python train.py --n_layer=11 --d_model=256 --n_head=2 --n_kv_head=1 --head_dim=128 --d_mlp=1024 --vocab_size=4096 --activation="swiglu" --norm="rmsnorm" --norm_place="pre" --norm_eps=1e-05 --positions="rope" --rope_base=10000.0 --rope_fraction=0.5 --qk_norm=false --attn_scale=0.0884 --bias="qkv" --tie_embeddings=true --parallel_block=true --init="uniform" --init_std_qkv=0.042 --init_std_o=0.0 --init_std_up=0.042 --init_std_down=0.0 --optimizer="muon_variant" --lr=0.00706 --lr_mult_o=2.0 --lr_mult_down=1.5 --beta1=0.9 --lr_head=0.00728 --grad_clip=1.0 --warmup_steps=200 --schedule="cos" --final_lr_fraction=0.03 --batch_tokens=32768 --seq_len=256 --doc_mask=true --z_loss=0.0001 --train_tokens=268600000 --steps=8198 --dataset="wikipedia_en"
Each number is 128 + 32 x the weight over the matrix's rms, rounded and kept within 0 to 255. Layers, rows and columns count from 0. Numbers have three digits each.

# gate: layer 2 MLP gate, 1024x256, rms 0.0629, rows 507-573, columns 64-127
# up: layer 2 MLP up, 1024x256, rms 0.0633, rows 507-573, columns 64-127
# down: layer 2 MLP down (transposed), 1024x256, rms 0.0209, rows 507-572, columns 64-127
gate507:121093094170128085128126136121127156110090158076125135128140112139146178130134116117165184191125092108098069162075116123135186096178148166093167163131083118114123148114099150099192147119085100
up507:160147121143141130091108127103138137147116072170142100146129144103098158124163156154134226105118074128023117194170127134093161118131153180116112123147100133131153126104130163097118096125082099
down507:126171150108140114168174112101152184114122065124144171139121122152053049126107100104136131063097128096163152171121132140146171054107172092116103135154090179121150093153071113114121117103115117
gate508:108139118120091109129154127125146161133124159074172142131151098112117082144117133107120172120142093187153127138092158149153201095172152113111141114121131131192169104147111120135131113174107207
up508:107145129138147122149141135156131118199131118140108137115125130099168174163186157155185110120114118131143069136117160128127131141060183130118128165165114140108139168078079081124137100116109159
down508:131148055107181133143130131194131079134122153221126119161138082067179100116134167147135162087068092092137150144178134136111204165113114095108145114147112119151119141127066142097211100144126135
gate509:143140144215087116107174171102097118157119110137182025153060154133110111077094171174125194118072130125076105180182122101176131171124146137093118146160113159129115118162084112118174057166124139
up509:187071132104094172079113136144136109158109118126112066136097171129107052094186094101160140107098083144150197137139135113163110113116116101202152150102172104067106120124153134095137122103153132
down509:109107151141121133125118143101104083122173105178103087119089099069128100139132161106134159135103161124105153111119137084153174166110135132057153151156160131142090110138103129156128134095090068
gate510:117131221145165139131141111122110152102122161149064104165133120166129135142148133097117127083127153095134207170122176089170139119161160102128078169177104156082132169126138079087106123095114156
up510:102086068074120108122117085115196212104131156170102121077067126124192122140093154186098127118183105125139063096171117101139149115104145117111170087157136102110166175119152156084140110120166133
down510:112145100127091113044065093084181144140157189181144145110106120130150134112126148113109144174102131145153130130144198099154125120139130109066147096143131064095145080094094156088137120118112119
gate511:088120128087088131127058113152128122187165144144108124105181068118129112097130172119111130126146184114088194125138081189154157078144136136140144156146130138104085101102119073150067128134143075
up511:121093185175132165107175175168132135126148213124166099124116138144142135144119128130075164089161108124167129111154192140152107128124104131159110147131049120101143156181135140105155136139063181
down511:147118146104082113071118090130142115174161045143178147118141079142160110146171123121086141081130144111106117116162131093135197150120094140139189104139105152157097183116149180154108085138186110
gate512:143103147111150131070129216162183094154155125134164217105079155144119079165149176111071158131153088169091142141155144191172121161151127152114126033161101148132110131100195139074152151175137111
up512:157143129105093078075145154129127115089125122187197111081071167141138168186146166144120137110114093153068168096123136163161100131147070131164152137157129084130089143128145100153167122202114066
down512:119156129124207137167092147156171106163163153138116158078137140136151108141120092145101168176114140092134214088133075121131087162159098137156133118180081112144080066087115148039157104086160187
gate513:203098080130130117144146136120126142127086117076101149137191075105183093121188113093133153116117168090158163148171117098139103102108119078060091179055156124123101128117103106120102126111124134
up513:108190208125074119115087136128113123126108030083117170123188136138151088076148092129110113157084106186108143174150173135176110116064053064053157130132128161183124131098112130205110117203149104
down513:077087044118156099144114146118140101111140230089078131074069058126151190143150110092105176161133142125161128150074073086076088093088157155087089171114156108087155113160089122104080134055155126
gate514:123079123075169155132137150097152185128128150127157170121095149112103162096144159154081175097166128102117162168062101153158131189160089158101124130121144142112169103148083089180143174147156110
up514:136088118147129113119111135117093108095133075117126100086102130111127174137120138078149163170108158113148117163150114127104163119127160093054170116077074128100146130163122058138186150098119148
down514:117085168142068116158149103150187115155085087156208056081138113195098128144149117190131098074130091081118157062140153142131110122137131116155097112119163097116140084138121135125057128121133151
gate515:103174125107186140186138219134177107153155099165207132066107116147110099150140138148126174137140145135145145164175150120178138123136108146128115146151092136154118127169138174131109105097085113
up515:167128187119113099066109158200061099154170117116200139175119147115167078141130135156124198119149150112087096161108172200128128157125114086153145174131164139157127126191190129140082183158113134
down515:088134123111134068135090145098098153112145129145115138103122099125182123179121150079129170117195145104180079112121174112104127147189069089138162146113147122107051095183106172138055141110119094
gate516:172135164149052192079204120163099111129086080141079174128089172114108050129185094137179153097138155109100092074140075157165213173028068113156119116153053124133107179138177138154132096116105120
up516:117090186162088131112107112183084163084153091112129100146176102158171148132100119187087093158081157085133123183105228158162080107166106082189086142114108120135111161140085068082125188105142092
down516:143142170126155099114117168049132116109218137100155096153144061125155186107116145101077135136136054078204153143164215175107108135131099098181155152058193139097116128103096076072110132132139080
gate517:073153057133121085139127125124116082084157038131209143154180136094118147159088124099115084168112177115153065118141200126066136112183131174136139102134121113146129150147135153116117117152147094
up517:198129146136149145119106152115134130100139150154126122115108194111108087013088148126169093086118169200172123124143127129154106139189108157095091113164105123119138066140164137073121139160113170
down517:142168123139090131127076161131162192110115171176132104062112055122230152159152110182098124083068079121135123171088116094215152169115133137127149112144125136135134122113152151093148161105095120
gate518:118126115096108140114049076145144134117132140088129080095076145136152164157118126076166133078154107048046151125156173126152183142161055151080176121140030220109210108130121055152116143166084086
up518:169148144078124141121218078075085127142085148129190185158114056124169103094139127098092159147154130198118067108035135089217080151138102124156123127142057136133124171131126107123139103074167128
down518:089184140157117121148148128090117165058105101120143127160089115133141118100060094131099159109116087131148153163144138113075166192154158106059182116177153109103153161129110149144165114124110155
gate519:100195110145086104152040103154135106116147115117166108073097141104119119105175091075146110133148112136097143127129120155150094198109153099187122198127146065112135122094130086136147115113067137
up519:128118075165111142172136122102129100158137163080104115099103086111115101105085111111137154114114179147147133168162153122078151127123136128091138121107079082109147177167112100108168085106143111
down519:113111148090128107185096081137089120160191097138157078112096069154156116142151131180145163082138160115103156106168086135109109173135122125134097184109103084057107152140131097117085113139168114
gate520:161151099067137137120135158137153172026131036138121184145097149116128150138112142146138125143181103113096122130146159156180175154155077124104129088107128124161142107102130161163136113136120185
up520:139095136158142092141087175145138121162150151170092161160144132130117077158149198119085108096110085097104121161107088100131072111120182140087122149135138094128132119190147120084130141084056099
down520:112159096102155098117094115107139090155197176132102055094151171077157106085131168116131131106111119151118107107192091098160078070138106182113169132174125077093120202136112073182203155090143112
gate521:153145145122126039112174087153119111129095082135115066104068116143134139109087123177108087179109119120119120171157069098137117104163184120140147167145142143126115137095074153139096102117158117
up521:185087166172120137101140118078112102100121170098093115165113127121133152123132097172082180146151111168139105127168059112149090141085155152146114156121055099112081090125185104105065121105168117
down521:124162142186084116106131081139163125123116154107109138133076085126082137116160139140077115176102130133110072186173079126135081115171156155126164186059069154140094117158165146110120100098199087
gate522:103089102146123094190144126082123142125160130133154182104099097198138091144045122151161164117145122114114175082111134183077205091136124134143151115118167155093095027165080122103109098090153167
up522:107097056119189085174146099174092143135136018173053092128127134111129112179130123062096106085166115091103169118208171137078147162074129128158110136138165168168138113117102149160132138171084030
down522:127121137157156153152125158141134121111173161149165076073093126109102102136101115111115204101109096120113189097082094153114098127124135154106110151128081165114133083142106158146132129163100105
gate523:148170144165129129116140119142149164076118121145070088094175144117159106127134177093097099080102108122107191138153077078133162168164138142109154103142130151149132092141112141109147158113109134
up523:073095152077162074135171192131127132128146104105142131139094157145159117134100101108103090105099102087162092110134155130048097124164184176126127138109168084143152165156118094106081165113081159
down523:168112103145134179140169121115121126123090100182141099094123140154136139155178122114112140161143118125123098119171166110115107134122123120096153125102132149161054155110089071129159111077127098
gate524:133103151139108117150163151124139111140192173112108153123129102144051130157142090159135127073208152077145065150143141163077149138126122173151130125111155176146125183096151092081107167187181116
up524:147223126101107174158118150110117127154086077110135075209099128144140115158088072130149086144140146159121177081064093140163117132058147129170147107126127058104114085159127120191086110114082143
down524:179141192101063194045094101138127132169090135144141131132093096119122104101112172120139146103108154157125163110124158123201103141121101128126125153166157061136114137143095103153104091133146207
gate525:133080094140199142214187144089098095109189138183124155082098057144101107107128143140107148140117133164086143070110097131107142146080077130168069141118149088173127150143144184142138142119173095
up525:136206115143125109181184109101213111096106066095091084109106170132144124091121148107186159075144156120098174160116162160154114155129119140139091097161128153054160094150171151127118136137132130
down525:084127212191138123138067124166137151131143177176142132150126174131132092087124170151143170103108150126123128133097114091124122111068156109164162127132088187193105091154144107056127066107099103
gate526:060031108162151126115182124157146177125109122094081133137199122138132123159124164143104122137133121120118168145204121145112155113177110087128138120131099166128124149157202122141127077133094105
up526:137148107107137115174177146141150138175130000112145154097165102109138113169129137136143115126111152105133138174098060152173102129121172121117207105144114102171129119096149140167134081144170122
down526:125125097102149097125092073115127172122137188074142142120146138101154178103155063129140126083153133123081168106143071138096107126101128158134143109160150150108118110147155105124165170145153056
gate527:088098127137168167094104146188176099169112117114123142117085155093118163174153153111109054146130099155125127196098125203159161076165088134118103183146153204146131099084122106109107171072100090
up527:153138131098094086156088195159113125136123108171120126163196106135142117138107119106109098156132119136136140125084134184170146133131146127142111139088132133140125093140118102127143137081067167
down527:144087141101159145118147158133099138127103113108086075123147158158126169100121133154118157118136128142106152138135138184074112151168129118170156090139091107143175150106093105074077089135118159
gate528:120135077141176088123125178133086092132120174078129133082116101107142127150092106131143167137090122142154096170177189150108130097134130149090141171135121089185105119135135133104125141093131138
up528:114178148140131120098132148099101121156132133107137119045098136099163109119143108122128109065115135147088173097124118099053145113125147143042137113148098135192101048127142096143108160084150156
down528:137125093119125139150178178137076102107099221106075113084062120141137110109143090099142095100137092119107105081119129097088159091094158102126129136072151111146127046180156149144127141102083133
gate529:139142153106142103128115175087138142169126164092134218157162084124098167116166181123098125118176125100243084113162103141122159119129109118123159139158190063116101086132104112133161147136185144
up529:181162097099162103149203161150165149156129154154123092103092159148083051086197151157103138116111232167138122128148111121128176141145118098125154190129082194134181149051202150111153186107150128
down529:146104046147150146128107189136155089107139159098080146085091130125136078140105156148145185080159151153155128102150157204168106099130117086179151152100152156134118160155126117183152146080169162
gate530:132175179212105124124163126179086149084108144123181115133115106101090081128153070082167122112131133136176113156082151107099106080139122078102103186084133132079134151118193112094115083176130125
up530:071101176072124095138068099108186127150116133096123120146140084192155133161149059130097108140124116129100105120169174106161130166145128139089123157169107174168131166114127133154128150106103141
down530:124126132121121126134106093103177073176151060022087097165151146109192147149102130113093134125106181175101141119097132101131081118151192111113141137124096160066067085127131179147121152152165132
gate531:159100165203138168153138077114122100144096144089102135135132112091097100140116060138153067128075170151194091125099103050115142163062119103147075084134143078100192078145147080174104130180148104
up531:126124104104157071110150073101136102076115117193163126134060181157116057105107095142069087092131113152096144157087110105082149110090143124085113129121142148147099096104089029130101125157091130
down531:097133077086052152145114217150084100115144130115145156110152164155164172130126157076106145119165110118141151115117116199144070147145112124174105151144108118083100135113169152125131119142081133
gate532:088159136110100162124144144142056154104131130110101102143093105159118124129113195126138123171153173095163114155112170136143135121097178129127082126143128089138165103156144108173167147179104101
up532:149077103154135134107110165144093073152099144126122131112165124153098148086111160143134161132113105134095150107134100137146082128131093119173133108114145105117135112136122089093125144165108089
down532:108137072157152076090121079136060125116091138133132128153101152121110119082061159102105129128158178156129135144126181121168155096152085161104094117116104124105124120132160145133098164134081098
gate533:146091089132160133130146122178096051106065108125099113115101198098122083152127120183091173139091130145105131145159106124185163148098150099106108040077112111113108102085192099128127108104138107
up533:141116095127182122186140151077151168107075114126142138113118079109100173167102107203059191179127172095119116126163074163104141133176107096144098144149115149079151165070118172130201140114167134
down533:169149104116023135066140123114082130146112127141088126115123082150136111130129074126093107134102105108127101110077074147037104174083108136075080182212110127158126149106152173137140122141138172
gate534:140100183130091085158151143124132118150170068140100201116163111134146139115116164170160140129135163123146102105078135057156119120147111072135095158085103113133112141152142127169131192093145141
up534:134092138177120103145152144139123174165141115194072111129151118128137145153163080190189148128129120104175122130114116124088094190070082100101139174151119178179162126136151082185122083107105111
down534:172119139144105140075091117137064114116115146108118150150138093170125152116106101123131085087145131155093096147155103058131056113109084131153095131152091094147134160161136167133104123187226082
gate535:151102174197135143110089114154149198095133133145101114098169135112110183079104027172114187120159114059156138073158151140145138146110123191136109084112158134124129088160109104177112162164135112
up535:180118065179146072152102172122144137135108065095133154098101072211073158129159091105139113097142120125124126109151152172158137149167168127182182170177126122166151123132080130158118059171062125
down535:107097169160098117159111121125181103202107083090094162120139122156107138170134099138090141112117119118092167165073165175170057103110148154151121106145127129095154128072135113178135101198103151
gate536:137107096118161115173110102127158125085106103131098108163090148098155103144102199121084133157087114119084146142057153121067147111118103126140139046050096123112162097113130077109093174105130142
up536:162126087112089117042148114108173066092146163158185126132159112155043147108108208119166140143180118145142110084124112094121154146128132113149092181137157090091147136148066131160169148059169092
down536:065148098154086160082113134111100160118127134175131213106091094161120166130111095068182161106198151158068145130079143122092132106116082135153093098179158124088164158124080175134100103099102112
gate537:148106192069104142138110128113075097100119153115159172094167083200100122175148120132145138119076129100109130119107063092115158051106155125153158091098160139093122079061078165131113172206142103
up537:142147132116066151131174146125148145123111130150116092120104138169174123143117149096150091108145102200151146123149160158208137142127144159160064118137109138110179147150189102132170125145135093
down537:106102107175167137170160111163121143106086154078190152179112179121118133145108141057101160126081111149101054067140108163083162154157162113154128095130104121090043138099108195073063093135128106
gate538:124173093126093078054147120142134130144175014166135126127160117140163166120032150134147118136132230133150108156170148113133118163106176136140089167135165126145177099170076062104099114105130085
up538:029156128195143080183097114134154149128087095142114179094132103139181153166139119160193111079145105129192150153173201163105157165133158151179149165170126110091083172140101137171102154112087154
down538:184095140137140082079145179081175153121165196114158142128087115120157110079083171146117130124113098121158152113146120162169084163078119146166078190061159107188152087087134104132164141165088047
gate539:112142113108152135139149122150139113164118177116120109152114174209112102135094146139192168085121162089091083151111098149135166190116033109106114106115160115120088152104155102153170153138170145
up539:109132115115071155117164089153182103125164121189094148118070147119151065087150166152142071118109161128066083131155119106081167137090113135122108143144134111130164116119146170206150150111091066
down539:150143111122050124157139087084193147178126119101148177094104104115149098075106130153107076104077139135101110200168149086105136099136072128116202144135135100169126122125151102197214100104126120
gate540:137175147079173122128068168142167176160090129111067161094130137112127159194156061105164124092136112107205114129128098080162134134126131112170132111167146108129126200150144075083118173142141097
up540:151106158112216141156117142137155052133165104127175092156094206169165108081113197123132087090117104102099087049104127125108114131110154169204111133117100140107126119077119060137138117156133114
down540:150082161085160083143143151144158102122100097115161100091141148089167113153135091132103121054171058071164127072149141106180148143073145112132138056124116088089063132134126155099090067164093108
gate541:149100133099115110121114143134105122095153092114110108163192190155112149138126126151111127161088112125185109117106130160119166162114111093158186170162140167120148151084107104130115138077107122
up541:141145067114141166120082131108182091145111072159158127118133078089125154140207126133100103152158120120127137196139119146119148129171118096158108171087136152099072089143100135184090070137132120
down541:105126167136126146145086134076161152145164097115113100125158153129105124106138197165143113086112065193187140135137140160134145150213093170163184138121148098208148051135130116119135136165168135
gate542:102143146082132071134185126098179088137180044147164176125148144125176156192103141119085111169126160179163140084150114124129168193145035125112126066124114122126088102136139113143120157195110105
up542:153112098154152104173150125097098161111075131182078136166130125116094153130103181104129089103143160128132154098142134077160107124107145084154105123120128092137158093092104122103114101114130077
down542:113097148179143112137160118131134137191102113176135098134137168148132195131185091134134139142092088160141147109118066140151104146190108127163118125151130143094102149095111171168116152152169088
gate543:134131156108174117028117147117108110075179065131153165189150174115040140101124159140085082071144159126108126130187118094224148126160107066182141104140107119127118169112171172179088149097160122
up543:147108145124071118112085053089139134137163128094134100031142170111115113103131140100124156143148155087162115157119084095127147158156079159121140124165093105118139127154149102147154111061153081
down543:162153152154108106149204096146145116164111128119079089123161063099094134151058077152207066133165109141177130156137105159086124156101155157122121117106159133098109093132115099077076140155048138
gate544:120111108189132156053085177146143100154083092155159187190114161148122092091169143118123160116104119092117122124058179154148144130095155108144157130087153112156126126181198171111138147150138105
up544:129114136107150154104122114144125142155112070166129132106171136133100107138097109144112127159152129122095151145140200123051067182132113132079119166099162145181135109049135181112157162120146078
down544:148053064157115098085122183171112079090153132136146130131129110076144102133144117162175191127075168175120104135133116097155121053123169079105069113125161081163157144144150203140138201155108148
gate545:108067083195132085106169133126087139141103184148154111144066160107189173132123088094079144118118119088096085135098151129162105077120208121110139162110131159104088026118136187153086156070117120
up545:041085132137094130052145081157096123144071095110186154180121153123097106179086131114083166149099113099129108106077146098181102142113148090081123175114144145105127109107065129089142154084109081
down545:124117095166115134143104113095057142192118091129167067182099128099139063145110165138186138123099179205119162151106102179113093144131071114109040143105167086173175176146109151124127154184112174
gate546:133083156150123146129159112130153160055144193109160062193091122192122111114178132162124155105139052127107131165108167098172187109100166132105169078113175120134184143119083090109075088132093126
up546:105150065081178110097175103146101119065025110124169131097119143130111099116122050111155132124125149156154143069134162098108085159140083171176103132126173200219146174186191121117136149110138108
down546:050061169176135118073143154112118118129114059138135171125107181123147112113182093111109147136083100085166199161131213072187117117134113096164102123146156097151134168156101121167109179138086086
gate547:118120109110145137142129120101132125043146124190109127083177105133118139131114071135192119144175134108127134150168117144089087116144063159083069139093135115164147182123179029132134126125123126
up547:134134102103145139116125080184129071075107135182183171132152097091120147159078109085098128174110152185109125155153114170080148110107121146116151105130153160088124170134089105134132100135114110
down547:140177117139115218032162160156195120087124055146120130145175175130156157112145145080110101104123134102119133078132132155116091126119150109063191078123143097125128154096118128103139102139143120
gate548:113144108129158186155144178103149129187103118144099126121115134101100085158105112166111154105082148135121177100089110092094159103102087107077125156110162146175115128095140149109132140110129092
up548:097130145112141098096105159098080152061102103175112106129109173069143145145132170086136107067102109140110112117152140156092117143113126144167096102141151100175224129124129175093177126128105141
down548:123121106108186110065150113155150136093112089071157115110137080118109139112156177134177110156120139141104120122161146105159090161181107171070158146099120094111143146065155114171133135092049114
gate549:163093130141181147180120102143162196080115144077166089186109178154157178124110083204100125113137186131120115101144204139121119147109088154149098126146109137128167112150145167070114149145096145
up549:116153133148045167161134094115119120091114151132141084125125077133073110092113159128164116141188120128166201100071131090098136156138139095096103087153108126147212200201109154126182114115104142
down549:126136157134127118077174140191130116119057037057089052108128116060121152121119150171125088144083061123127084146223094123122059109159188111124118137110135146139082117122180099133131162145142137
gate550:094075101104123099098172128109098094072176122129128084094110136129139136093116059114170124170160133093142105108158136136077089165146182110129176098150141135094113085117123130126155123155116135
up550:115139189190085111097143108132102171119156117130106120158126113140151139106103134112104153106072098127206148121127171085080118151132136065104151095186129065138138097156153091105153156122179157
down550:108118153102086191099139116097146118123115166189130144171098085152117132161170101179121137079166131125140072119120083133166127142171222141069143106072113101114146184093094174162123107142123087
gate551:119178154085152139152160125109130113106136117131161116129145142114138130085144152092129141170096165052151054084106081146094101149142074115119147109098067109125137083150094164139151137136122122
up551:095112128117157118111161113108193121101135166190145113083043124174106137120126149124133100109210145148110158191099196153159165124121151164111081084117112122095150111132138073133082142135147108
down551:150084118097152217064090141128155160175090146124154136086125175143103125140130126113125109116140166158071113109141118086112178162155126086195109095125083111122088155113153095167095099136170161
gate552:108135160115125137062218117044093107112120151088175109113080106148073110076096138119179091121120149103169117152104184108146095128112145088182147088104119067173038141121169157139083128102172151
up552:102170115120112115082106122175149135136115191117161129128167109140128154132091098103122188115144086139157104156145173100114117189099103146097134102089104132160136149157114161118154072111120109
down552:126184103121126122064191105108121112117103151169098115130058095129174139107149113178146150096141110098134116178177069090148131188166150093134115112075120146112149154179166120117107087070139118
gate553:131081096171095107143146138160197151131169150134130156114134133120141112164116131102190097142137153120227153114155095111148150123118140139166197126117122082101089175134153185117114119100200161
up553:140140119171100139044148127152144109124110139144131093107075120069106128110126109118152109130153173121130145135131059128198154122123152048170172126101132098129121102137177158076114108120114089
down553:130116124135104095135100176168147076155136083076119162099138141126185103068100146155128123128180145145106098148107142098179177116154174128121101106102098097152142106148123131103094144131113101
gate554:109122100161129125135148067140125156093115126116122111148088187112134126091160129155136066147094137157153100087154154122155119152121099071163138114141114138136168117135105129116076097183104110
up554:145144039120149132103083145122138135100141116118164126110102157106155084100145166147090110142075126098098104074091128184206147131143113106155177110119096104132104097140185163065109105080149124
down554:150178104127080115163141121091094128135161131171112149145106116098120144115148102125178132136133116129100131166137108090144147097139143155128135119188148152137130118128111140194154096079121169
gate555:153105153098163158178166151132109108109103165164125165160104087107116126083102162166106118099135121097112168062095110162169134162143118142121089199154084151208117123117124089121148103156118108
up555:128095183053218139161132131125127140113136121078135130109162169153202108058111122142124121126111108080101162151122145127167108144094052155145102150142065164158147164060083131215103115176128140
down555:111180099095088184131118140129060152214133171100125138168139093122137127112076097133099090171141177132166145106150108161103133086108161099086101096098146075138082150166138202080097115112105095
gate556:125136174121100146165077075128143155103170134106134147168191132147179203160134124095148106113103102149094189139083189126129132190108088073122115108114109135150096106175115171137135201118141086
up556:169117172120073165108138112161097153171161160146078156219120166134094124070107170141135165079088031185143086092139152117140105148125113159173181107105082127169104128158096109097081097093132051
down556:140091068122110076071095144165199100094159125100106120166091095142083087176087104129165186129092086155182183172128100190164111095133105149165129115094143093106115106197173119118130084157096129
gate557:076153152111099133153107139135147107132101142119127181128184131127149177193067127110153104123151145131169097189159167091122139111100117131038147082150108161127150181105118187093112144143122162
up557:115088153159107064078091063189084144134125123181121138142124127163172054144083067179085175166130048116091136149131157113118152135125138148106163129163144142156137124136097195149055114120076129
down557:179173141129150131139105130158113108125177115166165122172141164117104101147115106161073182117148130173120134075123148118137141140126092126092151029169144113110122155137150100084184097171119111
gate558:122126109130128134138058133142156079078143081132118115130091115116162129154156100159141111151118135092108095139142134150173092131094108075131179118138117090162116173138171148134119157092138145
up558:105147152130166140074082133089145182084119120121148109179131114086137142081129098118151156092090115137152211120097127126142163138131112133132092161082128160150159156090137100205132100187159147
down558:112128148158085114082042175139146164136128091143140121105174095162158097099157124105137187154056139081108121148099093122130145165100157087104105168143138092129092118086162120118113160101125118
gate559:123104152158071124113103110182132102067122130167131109116172166100108080128136140110101180080119038172046136101131189100130165121093091167100147136080132143069120111111148167140141168122186107
up559:147145145194070091172137109150066129109147110129127119118107149118109158113135113128163126084171173113149121164118080101126100107162099117099129105167146160129125108153109168198154190127101153
down559:120093169112167140129124106146164143144095132103149103135140142120126147147137107085204156148137107131139139088157157144077141124155113120170121182135145146157129116112129146152125092117110105
gate560:100128128167098188118097097171081126167155099130162141118114109093105109085094103115143193146124144146149154122126186144145070117188145170132140137126157192098133079147144115201126142089117102
up560:161105116087094098100119089120093120104179125151130137170128109135168086108127214117050083177097124138185147114081126070107086127143115156178075152180125191164140104088063101129159084175162142
down560:109143090120128089115091159164120126165114132115076093137146142133102098098081139149163166149161150149097092144104181150154131081112152132098128086122111192120092132137152105082198125092114100
gate561:176134131136154129142121098147143072141078144106138109167129150162100120113150121067154140145089122091111103096132168193161101124127146078121132092097154144164081132148170143086086197123173165
up561:118137134174098158152172112163108145138176149102111070075091134141088160141136158120106159115094070147101102094107152170178160113145097042171129152116172095099141151087166174149117147148183174
down561:135146099123118163141140090107107168086201181075165155184097182096012052113111127144136139094101104141128148105064155122122194138052149102168075127047166126122160132149121133157072132191143130
gate562:197087061129121135084133200094121071123149100076146144163174147137163226112158110109081174140022129151125100161117090133125121112148056080108190134135165078157134099172124141077181150202124114
up562:146114110131148094121083104066126164089155124156201151129112107194114145124126125100160119069160125117111150147151149093162158156080079113178110138141133102097053127060145128087137102116122181
down562:070127122135152085136136129146086118152169150102135129172151163148145065171141144129086090162111106108146123122104140166164080120136140178132166102116098173150165146102190120099129096161087163
gate563:156133136076132134151155147097116071138113071129161107060119153088182105150119107117146151144173155112167065152157075120125157131124094119063123103159119187145141179211162102181188161174138168
up563:125184167103120123140100147104154103119119141139199133137141167147134105129124168128109135110149086128140101142182102104139134178131138112097141117127113126090136140103171096112196188169140111
down563:153070059099123111148101142135109096098155136201141112162136209084122117128103098158144108110086097075128141178132180142135094104105178071136109121150162066112121146158159144106150109118062136
gate564:163081060149163067097132171161133116090123136118076115130145094111148112161197100090165094130121137196118114193128134091126091134131095162121077178137136199118110187130164136131082102129142131
up564:184135095109173116115131090129116116164169113171086140170126139120134124124113162091135175144101097161126093133136080064062121104167179111107072117126084116132128136100110156177127142088097139
down564:126145116073100109147089095158109147105127052119148150087123130122217139181123197151096141139174202113081154126108118150168096126124137083150074146132211172184166137156130180174093103210171140
gate565:134104098115138085143109120115099172099173111185072118166119079081115120066121088120138131103118163087117121107123174115176124134144126139152172151141110147126157167201055089075156121076137105
up565:120088160169114136083144077166128184121180092116150132081155153134129080177079128114121144144143112179123106094152081123103065114159123089187140103108145146129146121124162100135153206134140129
down565:116103154165148102142164138073143138136099094166132139175105067140125119137125149174119046127153126149095123086089176099073134152095138099116118142125165156153120127107101116061126135105129118
gate566:090165127128076123180090131150139127110075105124143104045153089077127108149136127144120131130124118132112149132115088130151139079119110135117118130126183152116144131107133091121170062108135090
up566:133084150115124121101128055110125110064164149151070171100125143105165108124082172160136073099140129099120123114097123153143111101105126108152056124123144106171136159164131146137178147125123167
down566:176116115183109140103137113119144152106169121191166131150209085118143108109148144132126188131137152177110137116070126072138143175174108163129151152150175099133092155096134077141105084096155173
gate567:080136142129112179153117114099110118134075173114080129143155189127150136160150161149087115122064127136148191135169153160119153135114126147125087113162096159130189147104168123139103133121116141
up567:137097093066158089119085100119111088135114185196140094147111085138122178094111204136193172060139066122119097158143111108136130129094128129173125101140175076141100126158167160136165145127111144
down567:212147122152142070107110185087151147144124130083154137149095119135152107152109143108180141175149144078121154107102141152140076163109123129147135070148161102155089132163116089084152097140170163
gate568:112125085047094124147137099125118150080153149159164093131107115127135105121102050151150131160109076177075076117125111121106127134130135147143144141126125164129108082103119103159136101097216115
up568:152163098065114101158116110129128154083176102154112058107090092110148095141061060059211109129136071136106095139116084091087154071074117083175143119139132135089136091134148074156157108144103108
down568:092121166116127135093151129119155169157129119122134151146106128053179087047083093169102153108167108142093173129147139125088128127083079172110156161112136087129077117134148120155153113169111062
gate569:149182130100145140122103128115121149131150191113145135101119114173136130095129118136111145156126054055107097108117089173133156158102085075156112121157092174145156115127111155117185158090096161
up569:155162159180146130070105171126075115139118149139133164112120120111055138161140152145058122151140193178174140188096122071136078113157120191129139137099099093145136156112195176094104173127153123
down569:197164095086179122142121145160163115153151138108124106130132145129080164120146156180123088119096133128105051170166163091144111197137107136158159143151120124175141079091077106124144136125093163
gate570:099105198097152170077124156143185174103128089129151113130144128137080122152113164120110138078047110100129105086107122129109111130122088080054153049149082112162135122120120112123088128168134144
up570:147119176089163104145181142160095105171124097138140152132104116097094118153146128108084142175057130145151184168097088127153134061105100097195111094128067127146118113075176113173145100077138128
down570:090159112121107137096094082113093041102123152136164146106118105123145136124164139129135144120193131107149109059151131125068146109137096124099108117125147103106197148098097163120140067077093088
gate571:163140111091126176150131110172109115097144127099075098100128140133088153135127061116136138191122126094088171129121091106147124100106081178059124178133108062178111124118113131198152119093109139
up571:120122139113158079143028152083162160052127114119123120162171128126118174123178122123139112111100136181133226164183139109193093139099116093106120176112161118092139096120061158125154110145095155
down571:133162130094142158134141143180116102136194142141079131132175079158155120165107183144129118119130146166107160140084113077142114177102213136136210133068086139163112077090124105118127069112177116
gate572:040139091129082120149162162100060078150068216138113110093084210201146110097130102083200123106152086086167108102135113089135133171170109105130095097122142185128136182108123155082062174158128155
up572:136129095143166125106131092083107065164104121089014143102119095075111104126088122161128108153092163126117106117178135174101122108153099144052069135183145114158144154139150144127157101112140150
down572:102139141194125114091113078148124085133129128120119135125164128183162136058179124149081134112120156177125138162143112105146182104145157166146088133131092128115142118138112114092130127115126077
gate573:144161094106110085150141120104179128158148089112153144154106060124125097147116140157048093140180104134109127149101140187159092131098079169136093138123131114114135124153153149075105161120165115
up573:092079117116129145115145121132076139059156139121157146148171184134101139094094096161151093096059120083160098096096102106130145117138131118138091040197127170135112146103121111136177173149201119